Weights of a small GPT-style language model, trained from scratch on English Wikipedia.
Size: 14 layers, width 96, 6 heads of 32 (1 for keys and values), MLP 320 tanh GELU, vocabulary 2048, 1.78M parameters.
Architecture: learned positions, normalized queries and keys.
Each number is 128 + 32 x the weight over its row's rms, rounded and kept within 0 to 255. Layers, rows and columns count from 0. The size above them is the row's rms in percent of the matrix's.

# layer 7 MLP up, 320x96, rms 0.185, rows 282-319, columns 0-47
size [ 95 107  96 105  93 101 107 104 109 107  91 115  98 107 102  91 104  92 117 105 117  94  95  80 103 109 109  99 102  95  93 104  89 115 115  98  92  98]
[[143 153 161  91 159 120 141 116 181  73 134 103 138 113 107  80 166  96  79 175 129 123 136 119 124 151  92 118 149 120 221 120  76 155 138 112 185 183 193  99 123 101 157 175 149 129 174 183]
 [178 179 186 126 170 148 138 146 158  92 111 123 135 101 164  80 128 116  88 176 109 125  44 158 123 147 132 114 117 173 179 117 119 179 146  91 116 137 166 137  63  85  87  82 141 132 150 149]
 [  0 144 123 129 125  79 145 117  99 107 100 149 154 182 139 116 148 158 142 133 149 134 173  97 146 120 147 181 131 146 151 199  98 138 137 139 126 125 126 147 194 158 155 148  77 103 110 125]
 [142  96 150  85 139 111 110 169 103 142 170  64 147 153 110 129 167 139  96 147 127  91  36 150 141 196 109  69 132 155 206 115  82 108 155 124 157 149 160 145  79 101 187 106 158 142 117 146]
 [130 160 146  79 186 154 115  86 107  85 123 139 180 124 158 114 121 113 100 124 139 151  68  95 117 158  86 105  74  90 145 205 127 160 134 106 133 187 169 104 109 119  94 137 129 141 139 156]
 [ 94 129 169 119  66  97  99 111 139 134 135 156 172 161 125  87 117 146 133 124 172 146  79 139 155 149 155  78 102 109 165 162 140 105 141 116 100 136 211  99  75 143 117 135 114 150  82  86]
 [122 120 163 121 119 165 115 151 185  92 137 124 226 119 172  97 109 157 117 112 142 132 143 162  71 114  84 117  83 151 125 123  87 204 170 117 119 110 154 103 138 105  87  97 116  94 111 161]
 [ 98 196 118 130 114 127  92 118 161  71 136 156 161 117 114 110 136 132 157 117 125  37  94 175 100 127 104 119 143 112 169 179 123 180 135 101 116 107 123 140  87 141 129  57 134 100 133 117]
 [153  82 165  98 111 141  55 170 122 101 152  94 104 118 116 114 182  91 136  94 172 159 142 118 137 154 180 129 102  68 115 163 108  83 149 176 139 185 188  97 174 145 107 123 186  90  90 115]
 [125 145  75 168 129 116  61 143 155 127 161 121 121 108 181 111 132 152 120 169 141 106 120 162 168 166  77  61 183 165 181 121  84  99 127  70 154 163 146  96 178 101 130  54 153 126 104 141]
 [157 100 113 111 100 126  50  97 184  74 171  94 148  86 136  62 128  83 107 119 147 105  84 163 109 130 122 100 113  94 124 132 135  89 149 121 208 128 117 114 132 155 172 137 129 133 155 176]
 [160 169 169 105 146 130 104 106  88 116 161 152 150  86  90  72 150 122  82  75 123  55 142 151 151 115 148 123  93 104 190 123  73 136 140 117 131 130 135 152 161 105 107 129 170 109 130 140]
 [ 92 128 123 144 150  96 159 158 114 102  97  91 161 101 134  95 134  69 113 120 163 159 141 138 108 134 160 141 127 129 166 138  67 222 178 153 148 155 162 136 143  66 124 111  99 135 149  57]
 [135 166  89  33 115 148  73 155 165 138 114 144 181 116 151  89 109 118 104 121 176 105 164 121 205 114 113 178 132 142 159 112 107 141 172  99 117 120 198 113 190 117 147 136 150 118 125 111]
 [114 125 158  86  78  88 127 142  90 117 154 115 142 140 100 123 183 133 112 105 151 108 137 135 145 100 142 120 171 132 181 151  93 148 159 111 160 122  80 128  99 114 169  22  98 138 199 125]
 [ 98 168 122 152 129  81   9 128 116  79 145 112 140 177 104 115 145 161 161  70 165 132  63 135 128 111 205 101 132 121  98 158  97 114 114 102 165 125 150  80 106 118 114  90 120 174 158 135]
 [162 103 165 117 107 141 138 107 109 146 107 166 203  55  57 139 146 117 112 124 163  66 150 156 126  85  84 106 100 123 186  95 123 112 168  99 126 137 123 140 153 143 106 131 152 147 119 142]
 [126  90 115 115  92 134 124 169 152 105 194 101  86 105 105 146 148 165 126  96 130 115 132 209 152 148 125 108  82 137 139 126 139 191 147 112 185  85 139  80 153 146 124  62 157  96  60 150]
 [143 141 137  55 124  88 149 157 169  99 156 112  98  88 100  87 119 125  89 140 161  90  90 165 215 157 131 102 155 181 140 134 100 122 163 119 161 123 183 136 166 137 174  94 112 123  85 133]
 [136 148 156 175 109 129  88  51 200 115 152 180  90 118  86 139 134 156  93 104 144 103 128 119 113 146 145 146  85 143 133 147 115 166 161 101 160 154  66  83 176 177  82  99 168 131 118 112]
 [123  92 112  93 132 128 153 132 159 132 125  95 184 106 126  51 148  99 169 144 154 134 150 164 155 126 175 154 121 162 122 108 109 126 136 111 113 162 125 143 162  66  93  82 186  37 122 111]
 [167 121 123 123 104 112 107  75 162 103 175 144 119  64 116 130 113 131 109 163 158 138 137 125 159 148 179  75 133  55 138 107  73 156 140  90 135 137 101 177 102 122  98  93 142  76  98  94]
 [177 122  95 138 119 155  89 111  94 101 108 103 129 119 115  53 115  91 108 105 176  86 122 150 102 125 140 116 134 112 151 131  72 137 140 128 133 151 158  92  75  76  78 113 131 109 144  99]
 [ 94 131 154  92 106 178  91 104 104 124 106 108 117 132 109 126 137 132 126 129 113 111 195 134 178  99 142 153  52  88 139 176 101 172 177 148 102 114 164 139 184 168 115 174 150 100  42 142]
 [ 99 147 186 130 133  86 145  58 134 116 156 188 180 141 107 156 130  99 130 122 115 117 124 160 134 144 150 101  77 113 143 195 106 122 122  95 156 133 154 171 150 109 140  84 141 115  84  92]
 [142  73 162 115 176 174 158  98 111  88 126 151 168 104 121  48 174 140 112 126 132 111 129 124 107 136 127 141 123 155 179 136  79 182 144  89 131 118 129  97 147 140 107  95 139  72 115 218]
 [125 180 134 110 150 132  83 130 174 122 124 162 146 155 141 130 156 194 145  99 122  55  98 180 126 146 100 131  61 141 131 164 114 165 156 128  72 133 166 131 130 118  80 103 142 111 108 182]
 [157 178 190 103 127 127  52  71  82 119 129 171 118 154  66  57 165  54  96 142 121  53 129 152 139 144 106  71  85  82 133 136  92  84 123 126 134 167 142 113  95 123 141 148 162 127 109 148]
 [158  79  96  99  92  93  76 100 138  95 113 144 150  81 171  72  85  92 130 165 192 147  80 166 125  88 137 104 141 126 127 148 157 131 155  47 168 159 142 125  86 154 163 107 178 148 118 180]
 [110  91 120  86 127 102 160 106 104 125 144 110 227 135  59  77 111 142 101 172 130 140 100 144 146 148 219 140 104 128 194 134  81 174 175 152 124 126 138 132 114 121  90  65 104 180 132 112]
 [127 109 153 123 121 193  91 101 107 110 136 118 164 152  71 174 150 134 145  91 196 150 115 144 138 111 193  94 121  99 116 143 122 138 118 152  68 128 130  91  70 169 137 116 164 168  72 134]
 [106 161 180 146 162 151 138  93 152  73 146 164 165 155 123 133 117 137 134 151 126  95 117 144  97 132 141 112  93 136 113 144  97 170 151  34 193  86 123 129 100  78  78  95 168  31 135 135]
 [119  65 134 146 102 146 120 133 124 156 120 145 109 122 158 131  85 122 159 151 166  80 166 116 101 107 199 119 112 104 106 119 130 165 171 114  91 179 172 104 155 141  85 136 178  58 120 199]
 [ 75 137 124  84  94 176 126 123 110 128 115 166 167 103 102 160 168 134 135 123 169 160 149 167 144 158 115 121 146 159 105 144  78 113 169 124  93 126 164  63 151 114 105 115  89  82 100  77]
 [107 161  95  73 165 123  94 117 179 112 171 100 118  96 135 141 119 109 132 135 142 126 122 218 127 129  79 110 100 153 154 137 141 119 151  72 116 124 153 121 174 115 171  91 111 103 196  88]
 [137 138 151 160 144 117  57 143 170 108 142  97 154  88  96  95 120 115 125 171 151  72  65 180 159 169 140  51 139 123 114 119 122 146 159 194 144 153 162 139  79 127 130  97 134  99 133 135]
 [125 154 128 147 130 169 162 110 115  58 133 188 128 108  80 169 111  89 115  84 142  90 150 159  90 119 172 170 100  90 116 123 133 124 168  31 158  88 138 106 109 114  76  83 143  95 131 157]
 [177 159 100  87 127 168 119 113 136 103 113 128 111 127 120  88 227 101 141 120 154  31 126 132 182 144 124 146 131  61  96 146 131 180 149 159 127 178 147  80 116  72 149 111 190 156 110  99]]